config.toml
num_hidden_layers = 10
hidden_size = 128
num_attention_heads = 2
num_key_value_heads = 2
head_dim = 64
intermediate_size = 256
vocab_size = 4096
hidden_act = "swiglu"
norm = "rmsnorm"
norm_place = "pre"
norm_eps = 1e-05
positions = "rope"
rope_theta = 7500.0
rope_fraction = 1.0
qk_norm = false
attn_scale = 0.125
bias = "none"
tie_word_embeddings = false
parallel_block = false
init = "normal"
init_std_qkv = 0.0332
init_std_o = 0.0
init_std_up = 0.0332
init_std_down = 0.0
optimizer = "muon_variant"
learning_rate = 0.00875
lr_mult_up = 0.718
lr_head = 0.0118
max_grad_norm = 2.0
warmup_steps = 200
schedule = "wsd"
decay_fraction = 0.887
decay_shape = "pow"
final_lr_fraction = 0.0
batch_tokens = 16384
max_seq_len = 1024
doc_mask = true
train_tokens = 81930000
max_steps = 5001
dataset = "wikipedia_en"
Each number is 500 + 50 x the weight over its row's rms, rounded and kept within 0 to 999. Layers, rows and columns count from 0. Numbers have three digits each. The size before them is the row's rms in percent of the matrix's.

# up: layer 6 MLP up, 256x128, rms 0.0781, rows 34-100, columns 0-63
# down: layer 6 MLP down (transposed), 256x128, rms 0.0686, rows 34-100, columns 0-63
# gate: layer 6 MLP gate, 256x128, rms 0.0784, rows 35-100, columns 0-63
up34 102:524419527536493530463522532493417511478434457470497436544466465464435505479520552565433470527487523500451429545383481488433500533497565516438596542567604448499523517541588464454508527518455485
down34 105:523522481573428565499435564491507573540405434457595474519370434517466565551339471464438506551420447529571515468507533494467486494571515496595608434591467465487420440450505474462490585457471581
gate35 094:491473595565474490477581529429462464525543494452537556624444564498541548527612475534595559531561484533548472546452523472518486521456557505523474476463492447468497432502400418518501538491508465
up35 096:404547456526500461570450538549515485476552442440670550602522548493498454516551510539520545489522411463555523521478541456510576492542628411589441504473514524506493402464474445475489514522498541
down35 101:490548519454506479517468478515495459394514414451584384474566470515459400477438501559436424530438491437582426503496447470492610509454481493484560514491527544467448533450509486448502479518457555
gate36 096:524554471431589451557574517568436418502586469486462490574554450469458462469557499549494478528456505451470548534516532501511506451518585516593474401532490469545538503473480497607511510495505538
up36 096:543480531541560451528557530443472488501431591514482479535495548476516536462507462458530513547506539515478533570455519399438534535465514476473471418612555423542485496509496459501496501480623420
down36 095:426429390535553485549499560498503437495487468577535479572486548438533471448391514531468469488538540497500550499452472659464501444583523529459410507583477619548442512512462450554499499454490510
gate37 099:523506561460504538489368500515535508629491503453484472464407552480405481519426465505509494481488485564533531572447456381580458551499483506478527514525556461497511498426569550466481473559459542
up37 099:502550358492462480561513531494530617442414506433576488419461494476516486533421510567485430435549475429461515467451581544528422485504533494511506571493441548478626512474533536612577563514492470
down37 098:490501579546407515466445532525558539505487500513492550496535555386453489429512562506566418438483424461486516628582439447517535488453533474540528564491424452564562505431501600551506460555429518
gate38 095:526593525536446512567431485465497494544496491591521524503388487514435418474519546474468521535509577486545454480569499582520433485432553415562446460476547550560498445489411556492492504580525483
up38 106:619476448555548520522552519536505496473499459502537481535625420454450510508514441466379602580432474447501472581517502490391488529419576484488509488489423541424494509564411447457468510466505489
down38 098:441476455467492464478480517563516546436503523441564536517498486501450469437593532471508508615464462501454504577491576506389503566537568588561522494525487526436610546540425524539464511488563504
gate39 094:524558468616509453500497390512392458452561456425533382561414478535544476569515564483541457498461474515372539499501505448502446435555504479416449478510451439491526513498552428494450578515517434
up39 097:555466437603518519555539543526449510483541449454503524491494508538553483524456507467501537417536444548536453475548547497485452508526451424481494519437453396521501499524458563503497478558468541
down39 096:476425556517423489467486473503472406414449559481465513558573470458574504514566476497557549465466508508503405568537461539538547539504495611540518492479507517579583486569540486595513435514588458
gate40 108:583521492461465445447482469529507565483542449496406578478361554507486498409571523514494506531476441602500511499466531556498442530451434522483545551526538471502480559458457491536482494488534465
up40 108:504478647510507460436553572478491450528506455604433536525508498519574530551633540493555441504558492526516451430482525496576591535552503565509517459526524481440546617495609498577471562484516450
down40 110:500472531523471508471528560494552539502525463551486470535461408528583613468529525473519519472564479470634518574473568435592415520431470452507525582510562419446506537514501544547591528518561486
gate41 091:597477468557397511511482504509487511517484576466435560478474503520448529449531534443575558560494440506451447522586441559451546441461620471495522556483451561487530475483423484534462541480571455
up41 097:512457437563530463419473476509499459480434557509524487445461463467475479441514586507474462512444535521446500541517425524463592441504659523457614495465492510526554435439443472432483518470585539
down41 090:365441474447552501479460488506497529542508518520549529404536514534580396516601500490433504481508550541609550450417469492535533604486512480500590444518524503523601521480458453445567467469476539
gate42 095:500520487599515530515482502430571485474522556574550478486417454557499523441465620490499529513531473501465551579562458480519601616472533484528490418572432419530368508463457411524477539548550464
up42 093:416481441528494553506491603502440525446520500521449488476462468603521576532553416534500488608508511568507601528516508479527426494473548535585619560487482428506487523478478494470535449529531479
down42 095:447524512417486471464540500444446507561470465544517553508523514486520494418549471541537478442398490516506382595485570463491486484459430604429532515467452465489574533602431522518488507615488519
gate43 099:441505448527504516507453449454457509521479465505513523468446494553490484469493435417526530496473509596429551564496544508524495604444540555612535493516394532592502370480529567508511550519530535
up43 103:470417457530521445469554465525480546513440510485506527518496519489476532525547457486531530526428491484554488636541443533533500464558436497453516566432545489436492438561470477541461403524478454
down43 105:507376532559505489511500483576469420561461512434504465613519545489441533503546536492507422593575507455442527528531489522458472409485504481523451472430498444598539536502463465476478417451412498
gate44 096:394528491438478583462503426506590495418468474475459534531478487432501513511533486561456492495507402503447503509427472567455447481500458517468624499498585456532553479423571585479528555464501582
up44 094:403519552420499532448416445515541534520434527500525535518452487515595557534467471478525428461517460533482500498508418546494552437521431540510627623515587546562528564431528519462435537519518455
down44 098:526416454551495458484477546490548552467615479607516547444462492499429473493528572562488558465531548494480517495522574477487464434561546490398426503503511515529534441481546492447510470544467574
gate45 099:547439475388408406493439466472474455502483487514529413520456518590468546443532518553456475497476458472408475512457492446466564493548505509451526484475467469495546490467428498470522465441499460
up45 108:485453519487561629417463531515537532562586482475470544486571523379489460604440585473459449538592496503521492453446530481422505502574403492451521362466549489543461514533537403571465547490478516
down45 110:502548418529513491550498460495508536427495588476509458441570502516559510536516468419449527552413494476533426561441449488494535542442482525454607504571508462494549493560472462482427558537398554
gate46 106:477398518375449510534574536428486506544511458471471557479491610569491556443627513469498596502551541403527478497565537460469456468423494552522570521488496543462565435572551533437504508554535522
up46 102:400492495553473504506496504558516620559537477443545452524499512395500472460495492473550464485470500541442563498452494518477439569479466462490593422452476483602425527530492514544589544555528537
down46 105:451508542590611507492435473414513513474559419371446393466529490510562444554430432549482493458498570465454467481457468544568454479550591506538522541591523497552459472397474539562527508408503438
gate47 111:500593486521504470497423512472432401514483539510518476529531512450481468386548567544534506545470551442555469492445551428537413494471477571432454500392546484489470494615520380427534545437511455
up47 102:495404455513556500417541471607472608500548386533484524478460472528473520560481410470520431427552469460484576408474494605492542480543541504501521494454484524513564523462478484546503488565517455
down47 108:509474496451523462551551504572512587522554465510454519490471437509442565561468531535488484386559467472461476546486528604459612506490506514449507525442427533546500538467528563586475462505441491
gate48 093:467510534471514497419465498431509520477450445504532523487431440437520483499463531500465466542635515453548580565496539519519522502561510412373487486451449557455525516585490580503583438532497478
up48 094:453536522581540552443568518487529457422509464488494504515433485482508491598534531504521448455500467596470409490500578495514486504449552488508527580557580437454460414422418486516607398515463382
down48 095:462492484443368433511531550554491512544533473487425439419402559519458474441460547572522513490450491457516543473496499464529505490477389527530545477478509550448551427542550447465419597493580473
gate49 090:470578499652501644560507468521606509460522576502454613504497487408470514512550495476537456489500589522574533460550458443425457569510519504506495559548552520484512497492522433560546446414437502
up49 091:581471538501626562444512517614494574564530442481510530526549521548479418487525393465521475399433510506542393510437516437533509458415493437482430419402452511537512521440465514489486554464484492
down49 100:481475537463433452501464515509463513608485467459522502515557577579449443451500583574488514443567479513424436514465473514402543455490624481422509432435528579600490499427498537504511629541463528
gate50 096:402543495473496533530466364438359413487502509473500403497454501506510449535481485486449503469553424462395462502435572507514469480460478453502593588380479537501418486598530502498547496511617502
up50 100:606451488469602552507437517557565545620470466479598477506507463454503449393478420552520551477521503471485475446492445538496527472463472547487502518468477470523424531539555555533436507500579412
down50 097:529461482572650539519526510560428549542442522481525524535533475452430525490432333546549533488429536473524505461534519517457397513509502614466516514568579449428569505501571487631633463452533500
gate51 105:510497514490506485433495458491490552525633542552412472502574476502550632404506456522579553492499557487467480566441526459518526585477433560535513461415452465499573470399538530613447499571525525
up51 098:496380464510534569542463540459494571546450417406558462501497500502395451491615502470424480351561454485558492535459494569529548430482553494554521531434512534489578496466509498476559516538414465
down51 101:469450518539585464468442506528433438551552547527515420561491471489457548534421437543407466557456546506603464572556486661486517516513506508496479482474504460455530488392560470513472599503480468
gate52 102:485560478488517525571493487505439504490508488417519596497452471524510555507529517589569556515400488467451524521499443599469435420472462521462434602503559493536455496518491495439558420501446520
up52 095:445481580461445587457558433532491517537607492394521500347495460597559486492517525551543517452526432521480450507493463523441506464514574463442516499536492482551395372572539486515448477416447550
down52 098:526543475449534505471521496482515524553484428488504481503497650590471523537519481574567519596570459572443534409412502448561529556454360488479529557415488567541477506486539396467495504559516657
gate53 103:507488545578574545424505509565416516533531563482495510545480460560496506528545488496510419579488480578446432504452500510501501457421491499467512537547653457450530397571465467489467522504446496
up53 098:522440527554518495398548516431481490585461487508574513481521455503437503492526424493459455498510502592565399514477517487507572536443507573452410407483682462465378543468440427538452503443506532
down53 102:498472471507562618427550466479619437472556473484511483441456460548489501516457537569474468480486563419478444448512496562582484539525565453444559456524599492504637531419483470517472455541434495
gate54 102:490452562590618496423464513443534512513572493492391555436486566500468502563553449516492496563548566511508528546474480490632519527406500416533547489464443432485427475516482477510577462395521477
up54 107:553441529526451430503499437454527463535518509477404542517414499529500484453529468532481589450455538509634449511489510453495526427516525573440423492600488504462565524614598504424490540554496508
down54 109:502543554471443492484369418473464506584558500514472518546503525492588551460444471566522496507430533522543473541486468477583517423449522509552508473499472450451580478541599478449541568580607444
gate55 102:504574485560569415481480521451528422404553529467411541553536501474528515541510566437494561517482547558496550498543533456369533475535507513565488513561492495496437531503513496495487514451494497
up55 095:564499397412559395503604542462497408516451536474508474464509536439494467517481552544473457492446452464549556558458416426565445465545496504519407445486459534594542530595545552486539482558584476
down55 095:518595561437559512526577442479575491439502531436433458567515473511558532538391538470495532490410544460532519499553457571487500549496430425554485526553479513460498569500460492503486523512521357
gate56 101:546487461534527591420484519572532584468533454428459461489546485480523502593516501516508498449493508426448516491493524482484601551514491567504500518479516500516564584473560540471511363509524511
up56 101:483486476476483591507503548447538471391451553510521506425589450406537552438425460432425461470455465443395529488473444546475480529563539562479448579480490634602477503526521501484510573490469492
down56 102:520501637533551586452452581551474452606572440432464513448470510470503559480563428550544547489522511521546590393508496454456523487425541502481525431441509496486588537482488399470450448551450558
gate57 103:599606513554476481606596487448456542510561497555481521563507492461477489492510479451535485512527465451446395442480466480466533477468494464531531517646477456499515475443519373482465567479566426
up57 100:592567547540485558576527519358490450389555516470560502467508557530482480449503419515454445505497457514514488514435483618412436492453501576537530559567523450503494490535514532552446532511494496
down57 099:446559564461505492617521600517487458522505528552524520517506482535439503478483468482573444523561426443455506485471563444549398517539454540577479517505441525562515502555498452471422468633630486
gate58 107:480471444491476457545429429494573564594494511504443425545418440516459486526423528532503427437533494460471469465467511508531506536550470502570515543431481436435430565423521593477609477514567565
up58 102:572441537444514469496470509508565502479501512495493462570457563515483519484430578544586444447461480465527533493507439408498496569513489529421369478472509450481480560529478469390481522531484486
down58 095:553398455501651526483473454422478504535557519475572436519597490502529480531588486503567376542561503526528528536504411450505507488511464436510544517490557488500544480535575461572433460486537348
gate59 107:459531498608566464474524462510486480475526487406491417519515545476468458601494564562591446512475491452549544501542535371481413439440561525518568523540580464499494477510500462443484466516533457
up59 100:556495556465442522501570528496588545497526517478528615489518401527471359431439464418536467535574461583478461502526498559486580526449454502424475523518512431467453483500427453486505454535481525
down59 097:477494565419526579535455500495691527411549508525478568473492409457485474484443485532453500465438460461509528479580519460441555531523449522611479502462454407468529438556475487527614570600532539
gate60 099:485563573394549529559504474481480616387498457580441536509504483515531514457524568438523394511489493545459451587485387455519478532580544502499506423509502470537521514524444504457454494373538500
up60 102:472427565592573506460563551528521540492460563390534516452505641519519541470523547602507480428544563459500499538518526453510494448573475491494364449517537427542471487464429437441606593477476466
down60 101:521458490485439500571489461464553532479490486533482577469519448543512451566394577458455581526547396460545576476496473450559484503551576522537515456551578559421453489512529531455548471459514461
gate61 105:522522485533427531473572456486457483384545531496532436477510355468479505424511489451552463479525518520531487444494453393478471475406463468496489414474511471489521435619502459509547557596521466
up61 102:478448508531481462479527414529423499587470408454491447511487419512412494456491579440491571552536490455594582403517431505564538464488507467535497571506530500499474489624524486416482491489537499
down61 099:594444478525452488515486473479542453444571498503385490519527606545542464504444527457463515516498572557433590528576517437450412523585451481451470550508563584582487491496494386448580518486458501
gate62 106:400447464557567524460399505359445434523582477547538531426536441526473470544503472472562405524570522467512463520551484489486474526467524524524527532483479496398543515469412522478544513531514489
up62 107:582481508491482402605392443558449471487503550431528515511467484516488611568521601501583588559516483438541484541487534461515529497513475489479543487502588520498518514450536457497535519566661517
down62 102:423522408496537537548434499552483449473474508614479457446383449537522479485538402564449465523593482475562489459591489542428473571600485621493487473499514522438539504376452534575531468533558497
gate63 096:486519535561411494535503478451477492515557513533545541525391473553509406455496465426563511566592480566462472524507505440576540476567462471547514457481498503375475419508493532489510460464488590
up63 103:417516536487428449547465520557491447473462471547490421489472504520462449569451566453491458553523538392525524610482554597537451500534527553451498592431483575510540571537488608436516517509538532
down63 102:502557507546490395579546496422523499468553455550473531556489477517571538478526443478626497422504521522470449469491480561499463541546447447420504463647467484555467545472490515571516516535526504
gate64 101:521529562509453613516519515514508541397555473487442488510491395420450569555553568489486470462528528546506422553507517494506496450560576523514577497516573463517597489461529502491492534541564549
up64 109:426536486510535423461535418472490537497580453571460440538559570586493634481553519549463536570564510596523459509441468561526465479490561488438539452503522484487540446538467405527491448502542515
down64 104:555508495449512504519557533501464437491540513451405462561520441516534516495627461473496457537432458518507576521496415533482433515534544483489480517447538465550418526437436454534485536441504461
gate65 109:477490571471514490528439441509494445535438561429498537512449496565508535381419442526532553472428598424438442472448605445523511414536514493546493523472454475464467544563500577509544524402468489
up65 097:563478440589514521501566577476492502516438442535387563493473504495505563587586482449471462473555422574601486487523392473503574560483515523501458570448465443510468523515499465535650492551520545
down65 105:519548471505522457457537471439429475514591482558436435477446490493454504458435528503462530528422402500495537532513474457501552460482428523505540556534603487477489462525522534496440604552476382
gate66 107:497465493497555461469557392495431451531596571583499503506537470514521421520480468473445447615458473476385477515401446537502507495555421569459488472502523440464480426516435497466531446525500571
up66 104:460428436367437588453511530479531461398458556453504588507536497503498595482533534490482472492441587485446480495533544439603506540426404525538521496430433465576438467496612500577469535568511575
down66 101:518551456488522502518505487568519553532535448529475594483579494507544491417540469430466477466458397548464563554539419542485513444504511456424593567495452484521479471442421494375510541520588540
gate67 095:407468503383520596549523453443500413492406491559537463439413378533470371559518498523564403478508464454530515480520574534499589553443472485560536555473548533391557541546554533471516518533451532
up67 093:425560446464557461484454488459566505532475504518534565465493476468461528561547528483502538476630489513572478555534473465580558571498461475428580423438448421417485574564405520506501503557519537
down67 093:514477481594421441502521489505526579498563465514538489529556551457558521491417526501433483446503496456425520416518493464452426441514516541425490536539467438545550426442533499450538510507478479
gate68 102:595511524509491588494516495525507476514628533492539490502581556417489564495546514455567506380569458539540445541541452459526532467500562471535511528485443434530446524521444572521427436598562412
up68 104:489616557460467459505550438466511571527464501463475514556478516497565574507512455451426501473542404495501419517493504505412500463481521561547515560484511562497506501536592445433460469507503461
down68 101:476555432488473487450509467553532518457494450506531488464543545511526463450506544451520402391461524518472453509481487499498610466467470453395465545515486579493581465605478505491524504527489456
gate69 107:553508532487411496614433470528518457551498436553453457486476435474491475441558583535509513539499587508513500556449528479407474605387488535554437525503476488427597599526470477565492493462499496
up69 104:593513555508521426448465500542502523590456441553447467565510481456509464468416487492619452508570447491530451532470575470503510534401494581512425548470543455481509638536469475422544436571541509
down69 103:538502511473535379547409446560531531498572468516438463454464524526526424492548589411416423547400595461529537565465497475493610510509450513450434604487505494423491620534440522405485474501492464
gate70 102:449426466436443474574478543532530585536510456466457511544518500523543629514609623522562467448471464430476463590531443483495493540574455509514463458462545500446458520469417502632545496551516473
up70 095:520533505443531492440357553475413529486542420491556485472530465443448462447472540483526477505551529445454474443595459475466534442514540493451415492603536440531497519584500487382467555525603529
down70 093:543573435542400516536374536551571538531457501469519445487527521541495493477491469496491546521611526349505480465442430492551586560499428488523440469590494583561504575520493602375519489375423491
gate71 100:530426510524493503592477477513465463460509555447510523565449588543579501506540548444448537472616483509484547538443510484466439478517499553466357424518437535428523495411508534466349457528559504
up71 100:535485527517423545512549558505548510472491635459419545524487532582506526581457526513540531511525543551512532547509445501497487491482492571511537499459523512484544507383512523557464500579593516
down71 100:597506573400472505591510487487599525441597505437586477395428529518484570390597512527571472480567573510509479495416468504569450584468451536482550513437501566432441482491470567505595521416603543
gate72 098:517356539534559479511475482451504554564570536408398571488581524480537417509575557511520484527481421607524563533468447497435524594423414539405523520401459511483549438551476463533538539491459540
up72 097:535462571428486576433484541472507547484531562494511534538439504479500481446506481491490485583403584556554441559524429531424528496503521555436574557550584499597558488507551516494574466440490484
down72 097:535491437501414495502413445494548553560548514478480465548546451440535431482376492535488449500485455462510529568514421490403514530536482576530500423424451459486452555452422503467500487510402484
gate73 103:556418546439469499447514481489513551521489545589516458556601521566523445575499536592567517488518560536464420563584487540510457406541496479498483524460491539552407520518480481556523471541449485
up73 105:437506452531510495569485547465495485419470582509575585488558481445492527541562437464531559496439504469503491512485449476461453413475505462418551549476502500535521489592423485675448445586465527
down73 102:471547510507472506522508546561510505465482463507490526521516475500564458527458515419394571473556486437447568548537524413498505603521437520504551444531578588481555434473421479478434540473434535
gate74 091:541540582510492450491569557481458554438577553587468533540452483578591545625490526529530587568502555397563499425570504552463548440449441513493518471602488533469419518491415579585473562492450473
up74 093:519597532432496480522459491523564496491482531458525495534615543597621499575379487522502533402543608455525508489528535553522538400446380517514447491553534521499425524537489509466493549533564525
down74 092:402437378482481581545499516567503514552428461465551536467485430519551434527597500448509479523453494532518496551485426426565541553522470484449534527513388517515514467555457432392423574517442532
gate75 101:472427471531471533481455470435442527423467476480446543486535444551474498529548544460431393510448453474482483455558560477526532491464512456561472417489532519523590429426465425525407453489406509
up75 111:486494438465528515566475498465447441442516519541506453455543446497436574515492456487422470578549523495472452582402536484550546430529460444463499497543482613486553534505561424421438431536492486
down75 114:529453495479524510548532489469516517516543437556430527409460474517469530531441652566474511599472492523467507504482568450526523403457468541505466480514544593376440442490496496463543492464499572
gate76 098:548573553542433523468527531411392559538538512522395445463449435567519527490581440524612521481566531510453514539433484566447542462441485543528508579570416553471493509540536447492468566469504531
up76 107:545434460532506501547505581401548509500482599444488499535476485552500557584560386425553475496464445517399459437410506377481482411570459518538434488536516471507539496524393498506549514440503420
down76 102:514538438524528440518450520410507526475466632484449531483409498587517530491506451505608510413511479495490462470529532460431526418571443503534489506528465485507487479530370536452554627461432447
gate77 096:508539492535535530505464483523508517593415483455530413491484511399523469518532554476545517549530520493513590605488595500511474528575561453469566477551462587525480591523627499576517548559485418
up77 093:481524543500497453452502508470571524509520539486485519542499509443543508464424389534557477551534471487463610540547543536450533518551499476387503508538464557627544394440467486493462475536475587
down77 100:516504548449469539467416552530372503487546534609462535508478550503504454520492505444487448527522508559498555443499542493473537493497564487528516468515538514496478421477422480480518582459483626
gate78 108:521533526586496520479502436494347523510529558557564469568479475572495531434499475587530445521453476481463430462557519492466351466563533477517512501480541548519453475516507539529573514492438498
up78 105:552509500486524500486484420471502529555586475525557524528507477528433376505548432492552464470447465473418454441573492491580468380512496513524494597523537600618493542523413442448567587471472431
down78 100:517538475537608520362472472472405508490470565537476447581539475453500524534497527510591517465527538531487494467492594527582425527477503550521461548554474537520518421474495460526499532449497451
gate79 096:558543566474456509494502455438526487420563435487493382565505562532486558417608520538506376440524461401524546489484529554592424568488514471581561523535431520513500569405485587550489521543508529
up79 108:481453514541487485437488441438569503456466485519491425582546536505583462511481531583337428494541503495517519473467476527553532563641479522499609577423519473521465448481505487549579459480482499
down79 103:481525555418496469432531551460506415544511512583443511471564467537588491482545513403512522488426547463510583447528537432541491532489526518499541579506606561589545474413514519571568519471431546
gate80 109:528421423499537511525458550424548416564500535494511635507449495472567534479567513498454535617583455538529551516560472476488518550485577489543484486542527537567497488577526515495565489393589546
up80 107:545570527449539518614545404483458522508559446444478487511485453657489447488553537463527421440488471472536473485507461640471539531562483571482613517467536540522479525385464512466480514514500465
down80 097:526531478521444509572442502466545602499504417529559583482484462509566424581487499400505532591498516532502600552587587484435565489535445496525482461458480632435582576519477419480548439509467641
gate81 105:541496491456444625553546434414536492544522509386506453546439484593491423406514519585465557496480562535513506564522480578492539501459520457496487544547486528464473520488608500497492452513549537
up81 109:528499571448497503550544521601537490565546513549533589499481426536381432496444557499489512531452409532475516438526556446534449526440507516495427453468500422582527464565407580452472476526499432
down81 103:451493461458477539571535453538480570463550452452530538522542577453481499430394518484515511477534437440411542596519539481446488467499524566482540542483448559570452483541372546518469502474487627
gate82 114:477504542534406436561440457514550623486475507497521533494476497503535536549573552476396579520517584505556515432416563473537508552475520614505515438525505512605476470564503547459454464537519516
up82 104:530524506513461491471506470536477450525517541434538541483525506502531490569508519556402593518444485551559480426498585492549437556480533600499467533513441516574568437620592596456487513510584453
down82 107:495569486523485423416585446445501607525404505404556459471479512472390447497495525527464548494421400487576470396494484483461519482548483601537393425457463440541543458598565459520473483490517555
gate83 105:491505438585490494430447467410504502473478533543462559553508396529554590486542505439524445539513480484505536527480501498377452532573521514544429589490472394510522484491602448501519497524537521
up83 107:479500551499429535462521417446527419557536453516590589479412473533472486497516458481584523516424577437558528577417506528456514479500483550522467552466469450458525400520531611519498472552558528
down83 104:484521502462337530470485473495526443481378453547522519541517471459540423590410547540492562534509513358523528490497534454423510475538634465548505446516512477447454447537521602553497536519593577
gate84 104:387586522565449521377498467418508530501531531424436499490514489392528509510587432432463529410581439539537548472483449525587548568554496541466528611431588491480531513532432397499521504493510570
up84 101:616483560526537526553494473593465499541466551573532534511521497615445531388435539566416539523500506521514517553463516470405428474537517461500527441503398547427546508391472572438478482519451500
down84 101:636551503530527521510502504568498482342560618559589482517501557524515556494534544565537425463478525450549453483511526534580459579524508524475526403534526497445476578517572576516490450550450480
gate85 102:528435468522467431510486452497499441500464580456457532608564395447512454490461580623541458614480507474417510485489455459497496506479436480425562535605402529427565463553540565520436465542577502
up85 107:449501515451502543459480582488498554510530512565548495562433521566509516506527445435437552558478476424598466517431483548531393490421565501464411467470539444603438448465419578514475555462466459
down85 105:529466485498480532429482479475652447495467561515598500536537520450497438476517457565512513455474473499512494551458499418410412435456540578597415470512555472490555500552493522511562536451474509
gate86 099:503535554522363528367446531546511552520516535559529478516541534489572492491535497424611526403476514495607537464568510475445501467455573459473488488514530469458584552493606500486418502452581489
up86 098:574478506575451347471386525561406527485508466394497537472469504547499553517531440600461503540601477420487431488481410488576491522484499511496500362469507508512544422462445467494477486455528517
down86 098:421546504518391507512410395600493518529589581431567484540507480554387520579550410489483484559516523473479432491431578495564522514562597429511496537508449479502573482595433518431508422505472462
gate87 099:469478522559528544499531485523417539523535512421571547569499423573464490478582452546600542444451440489504479543544451518437513508507581487468533523562580450531419621513535484470517519436430478
up87 098:523566484454481390534432583499585492417518547627542529545477415530523458491465417566519493607540573517475478496457340429529513548476469463463530495585470532447451480558535548473415571440560514
down87 095:515596438573497517454380423507410482560556427479547541467493550494529555451464417455439477583547546570514517474466571553496487524463520595494540545510499543466566501580481489518434460568514575
gate88 097:546527536456616455480483550458457461571444460515474555517491505517516575471492442416448429473510427512393541518532540581438457450551451489438454522392536501617545471533539476523526452511480500
up88 092:508560480543538479505519504476436593531424433495535481494455458515479558491560475543444474450522428392520525558569533515400537520504440546459480621501521476614454510502479402463519460529475505
down88 090:514504608454562516523514542536526520481457505453453460505575412532575457515493566496564401479566476446515553457514546414444535520504479528430542413552538575574514460467483490604474490502512513
gate89 094:423499443490447548531396487490517496561456461536512442433542479465609478531528519517530445480477460445535514489580505574563472520536419554451500523358522575411549477606386470469460505476618513
up89 104:505496523533588521431517464467476540481457524507510531475472471468408587497506520438557547544567495498414487517484495419505582477550461423507526511431520540510485497404623467444546462542524474
down89 099:521570505493539530514523537458469438545376525463478514485482491471480546499565434577467490602418497515456402508575520576531512498518498460510478515493373383462533508501499563493486539527568468
gate90 093:566540575461476500443454531423523525546441505480524507417526485510513412465503477419524476445406531514552514455477507500411501425523515566456422473479557494497612455447422469504401527492526555
up90 096:434534470603563487441516529572517450557461547524507414515553453488506497606530548585489504514499543457476484582478336556535514522500490526473481556556544503480521527571503494490559521536423585
down90 097:494549605588511469577422551488544572500583508519514475557518564423527606410484416552517465516432561554481510418479495550500442515482502592428507507504399474479495548454497497481421558503494508
gate91 100:461498443463464547492509439560421518607510436509498523524436432543464552471489574518481435474504454456471497524521477537538466447481511521522554575551375534551472440509510486399522529533520511
up91 102:496547542511502496512511510449531500561519467528486490560432544577510529528504451511482503415614553522358468449485462495545598518551431519575594405517558593584413534517449472484484539453509513
down91 105:510533515581483532519560604530474398452469461590495414641534454482577407511456547512494507513579497465491555478497476430477412490565494515465536446515495569513518502497440434492583455565535549
gate92 101:508569509543537500587467479481446514520448585420546485526612522478564459459465492449469525517603562576465444527483553467499572504554535556495389443529472457499540623487524520474501542515564461
up92 093:516564620444600493465465525489549605515480579447450518524516532479522530475491440516448452492497531478565449495459448476425487517526475446531536507448499383493430468455495444372525494470513551
down92 098:541480329499481543507532537393590480487460418437533563488483474570521510547559495515551561521489523524475493490473542505461457540441623483551614420520579534457604520460502448420420501524552549
gate93 098:477512507487464525495441478531469543456428466484543561514473414543527492418542519529546474472502469492473464577462435538415543534470536458567536636585535465539473482549538519477444547406530510
up93 093:451520439479474472590440477481536539479456528440447543555454529525507592386560429461513469504567492542520539483532490447461460489534459499507508531560463576475506548488502397563441431410559392
down93 093:502478525502502482561514487492411431548512511556443580463505412535518588531552545592397512416530470484504506503436549480494511464526443465502491552657551493526441586524484510492513537475546531
gate94 098:494501533472562442546544461504454449539459600465451506505564477514538425450422516491540455557524528412505445500536432475506438490554510576551508497506524481535513537528487497419535518424529553
up94 093:572473581508541476437594504467468563530458495498471541582528565579508484507479448514549601517525547478460560418525606475502561434560531550578468529500514569545500421569569485494547602534436537
down94 095:443514535463509548535540526642445598491456434475362511464455512457543465618544553574523460559566487501493472493448507616594544576420511446519440492480518398496486544522521399512433472541524417
gate95 093:648417476492418476612462498568479463530445579500444475525518634447571454507469509555444616479459445427530512510504538507502499554402462491563478508501452503514486517474420611562480546469527514
up95 096:463493500471455420464493517543584466497526559506591484468486594526423522529426409556511585549467508522425575509561530488458565600539500527466502510529578545563498583473430465513458519486518483
down95 095:509573536529585563523506424505470545507519483532508565544431473429545414515390581516414419456532509598457452547557510486489537568534449532433483504416493480533375472513438471513439518462528398
gate96 097:470426568480479440620494521515415568437514541531560441529403489553534510497533438488486461533515463523467477414515506514613490535468520524472409467484456535503492537469445362464479456452415508
up96 097:514514469605558587466428519578551451673446482527451511513535501513476445465460541460490506510481355506531547496460494549507587513451503533410501539509400475506466444547577571483496452431575515
down96 099:492443477482565441560512443644520606452420491455489495508453471533435528487493539485486450532480516583502427456458512506464508512440538443520390511493422453441360469530536532541544521494403516
gate97 109:534549467513441551567494479486496521451424530566503514486614476514444537499515603571426517460589554466484541491467544557501468481478479500484419481423415526550402456525436541542507517418586468
up97 111:507393518414489506560492514502453476533580483483494532504444521562423464460539514504556534510545526481460515525582386553492567504470532508517503545539571485556545425508481516543498626514446475
down97 108:521488524452534539507448510546433484522502522546444449465403427562476442454479536411513483437474435550479429544458532510517491559493514464517554466583483607549465458490467423532522559570449509
gate98 106:527488472439456505479559533433493436573548500507518495516424424390445434503504434517469442574463475400434467537392512523563480529487545474439444451441486498525487481592511564409481538461511529
up98 113:449510452423598478484529540504479482508441517569436491549502467489510537489437449482503421546380440448467463467404543503503465518508477478492457481411517526450474538548415520453529531454505501
down98 105:530508490522543444455492500390459473420506455465429459589536494608567549490519648517467544410571533519543505532490591485661455526580461440473544498574553546547496535462492527535434480453508430
gate99 105:549477595516498573436546563476546398650442419596497559384509473479585445588465530475478495574463486450426463597547529468478485485478504545462532574414456522614420475545528471523552465578516489
up99 100:348524570536525463502478499592509440461594580550533558543526491461591498448499497536438495481565442469555490401506528520552524478512555485425446543510528442453549581493528569481482528449538489
down99 108:541633533402542498436464471476607450535460419511481504526589542535392473567533457467526497450517501456475424436550475421510503534566503541473583546513459447489446474490558514480544549500438435
gate100 102:506555581583459504540517506416427489462501404445478491540497493480527557443570585404576482447447496509500522377563634547484485437557451488526495451515564468482538418495532564446440520504552571
up100 102:506473473475443495515529418470494379570554473592467484482482508538566466482484473540421578578502523462542552550463540675484454494479544546581488603485430523544550522509462530476538508594490510
down100 097:529510490484517462521598518477578528519539526474516564479408501468532431524416460389432490584484453576524496504482498436524572537455555433549580477459543428511534449591400509455476533552502516